config = dict(
    d_model=160,
    norm_place='pre',
    positions='learned',
    bias='all',
    init_std_qkv=0.0385,
    init_std_up=0.0551,
    weight_decay=0.0,
    schedule='wsd',
    seq_len=512,
    steps=3272,
)
Each number is 128 + 32 x the weight over its row's rms, rounded and kept within 0 to 255. Layers, rows and columns count from 0. Numbers have three digits each. The size before them is the row's rms in percent of the matrix's.

# layer 18 MLP down (transposed), 640x160, rms 0.0551, rows 307-315, columns 0-159
104:113176108053132192056143135146137083130102137107057129173199149128163135160147079103062159171142113121146111136089139129154118136142157162153097170080107167165094114097090167091098089098119155092181091121081143149201131108065103154150113085130119095127141125128148150101171137157137115137135141131146080136125103129042157129104124141191163149115138106097113142123150149098096158145128160070085121107154086134152140152118114157083129103138140096199093146104187081176072186117145092
103:153157152118182095110156162078070111162141118099142121089110129119111071155143104127193163168161156139129145134126107172105189102087132116081103172168157110117132048154068111162120107109121169162155077145057179127098112099160105145139128137133120116098109082134133144163086100143098106141142110183121100138143131110069114154128165121136157146133148133071122113136150192110096181074145164051106150102089202056137094099127171125122089154149124155109130121208182075114099109170128161
104:153104103221099179156102134145197155104159104154128128112162151175088087125131089031141134096137129131082150115150184077095172094191127155150142142092115150142177164161083097145192093147104079107136123094080158160119159124158112129144135155156132119117169170099122177190135164137181168162098090119132135120063047133132104132103129181184144121137146143104132116090074107147094130121152147105070137081128118106144115122168109174096166160136117114192106136122103151144182131148103129
102:096138119122124149062091146142152136150160081132145136090127134123113191140148126095102117093100175102101110128141167105121124123114156173170063131170174104081106126104132081103136141124076123107118106100138128146179121080157142159094087122150131154138127137126113133074166175163129144167173081154098070181086069130169114153173096122120130154110163170175125111017122120084181190179180177105137156120096087100110064165109127078130115118091165174068173139109153136125144187154158145
109:169154225174161135056111088193193137116144095154118152126092091162162160094150118149097168144078130097132115128190111165205165107133144145158111155122097141142119075087144151166124179114107123122034176103099146155107106172095141070148126108144088184172131160117083093140087127114155122103095166095105126089160144156115142108096147110152127103101113124113092103129118161129151083175101071139142139134120106146136137143114174126137135145142129112132202093177184168159137132101203092
099:132139153145148125152111086106077149150118171115152126164161107102126074143158157088130196145174137180157149179099130125068118080105103116134128137063126150118129170096136146080111180102114171120123148055169123095152127160204106137155127164117096142152133183050163077139137146178144138131152151144186124106140139180129156169201111151135095116160151124125078127099135106167210095126132035078128112107172146075150125122131129143165174145114106198128153181156151134150159165145136107
115:112129086144130135119191151071121097145110098097145116062148126171075155141144089132110122098149094129141131084116133107102150114162161144155117172104178141131190068104136140122126129155103073066159130131098149184187128172149137131147156154101081091103094167085090107070121110092204123130167071118140128198120109220156116123042162129105156116129156150139180141129138138077100094146151123145160154136157186083075056134146144155112114136091089074085168121130136119105138150124143085
094:196150149097164150170115127073189081153180095168100134072120099117088095160099128172096085086119162094114056158132104069130100110101111119081148127158101148174186152146138198180156146059165147160122123163143131061153156162108098160153165131111168162170173119118163186106168175139138096111129119130165125131147099165150164078162114197157116169132116106164140105109130135133121157110138159112081109124120155092083090144158142117174146150171132131086161117168177087098102146119140084
099:169061182221148111109154027131132103162117132089098122118086112140100103142171159154164102086171153141156104102116142147135098070124171124137142134111190137129140103100131156178099149110077135100125079189131070131092155165066137062163132140110125112134096116109130139126117131138192171112137155071105114155113139181100112175107130131121053157157128115117114153166126157157145090170126139058165107150152133177105123114131137153128128096123144129173124123056161190087162065126128083
# layer 18 MLP up, 640x160, rms 0.0551, rows 308-315, columns 0-159
106:123076115109169130116126171147194169089101089137101176158109136160114102118143185144132087089116113133125150178077124148082098184077142115175099180120210164150146165161118198146202134107116100094066111169175131103156156119170142128124114121124147157133163092117137090136159087151153129170111129159133107132098139105127096134206178181099104158110077162131126119111125133154069120151130174165106190151133171153152135148111084120112136157184131174161217147128076113170105113117160119
100:142118164181195089111155140140150150154131124120124184180104158135079188071076073165127124126194160076115126090138144154120146160176073119138089099160204087104177128165158122140147160111134175093100111090095149152145128160139167133185149125158137145067097140108165110117104151096148157130174159124121169105045115175123185156129153131135118145155084114086126129134136145101099101171080194129157152153086130095117113137133151110123154058150124123211153158078081118163116144101101136
100:157096109173128206155118148045086172164182102110108095166139118135113112149119168098152084166139106110136183131183104097147047107153111169133121086082103098134112168094116105046153161189116109141137127158098122128109220100156115103115163097130096120083135097098159149153170120155122099084059144173172121151106159129106117103128138160110117090096114162137152120146115166176114127172122147087101105126089113082117132083102122148133131177154098114110107094098106106143132078154046067
108:169054141154122073169191064153130106081063097147158120129095174156163127133077183128139098141120103162135081121166091157122123102069102083159052117112162118168101117112115114094141133102127123100113126085209071144149157089139128141161121099125179092163149152176149147136114189118081151119123201127117165129138148152161118141147146155089128120174154154111178114045133137141136114137173125139139185140151106084116122141128079131142181104090101145154077128176095213144139125107141127
094:161098136128102122086167181110109183115109168079091109134074157136117121085124087093093101104162145146155155128157086111233143143148080113136152124255136126141113131077117150201127179078128061144138138139123065134127133102142126114144113122089158164168131129123128143090176074131168131172123086139154105120129155103115110116089052105162097103167116120091079092121099133152104185171111120127128155143150108090170127144087134127122129125114094151109119153165139137099088110191059154
109:118117139202094125099158172121126111113167109127145126146121214168111133164126139040131088167092087148165080179153139106058140109190148105197141185131185201166161144096138146114132182099146155170092121143144191078141093138150106148098139184138131117087107154145073114133167118104111132100178096146136128078180141129089125191106113101087101127155090111147087141071155130121154135106135183038118116099129150117113120152109127162127118106119123113118119164159134147130076190142135138
089:198126152118126132146074163133099142139153119111188087108142126129196190126054175121146131179112120129073136093151129149076157159133132118128141106097166121072181129105102138049122129145094154087120153089096086167113160123156185116158101084090085177073128073186110132093125123126173109096089143090104152198146158114112124180135155125142200109149212111127163143153161133096084150103140139149123100203126087134136165092175165131131132109136148141147128178121158174146171141123105130
100:113090144149174144135124141141169195081163127106132059135121138120181103114160085180154133137141132097184103133111152139171115117100100156157150117120145116095182090124118112141129139161130132123135120143166152122101125174119096086101127142173117104137140127112131142145073135104182092129170127159113156128058103186071099132097088110151143104071164130125141158192156174127120164163019119078149115146129146137161146123138144140068119109215180169175083118181062161189171108115124197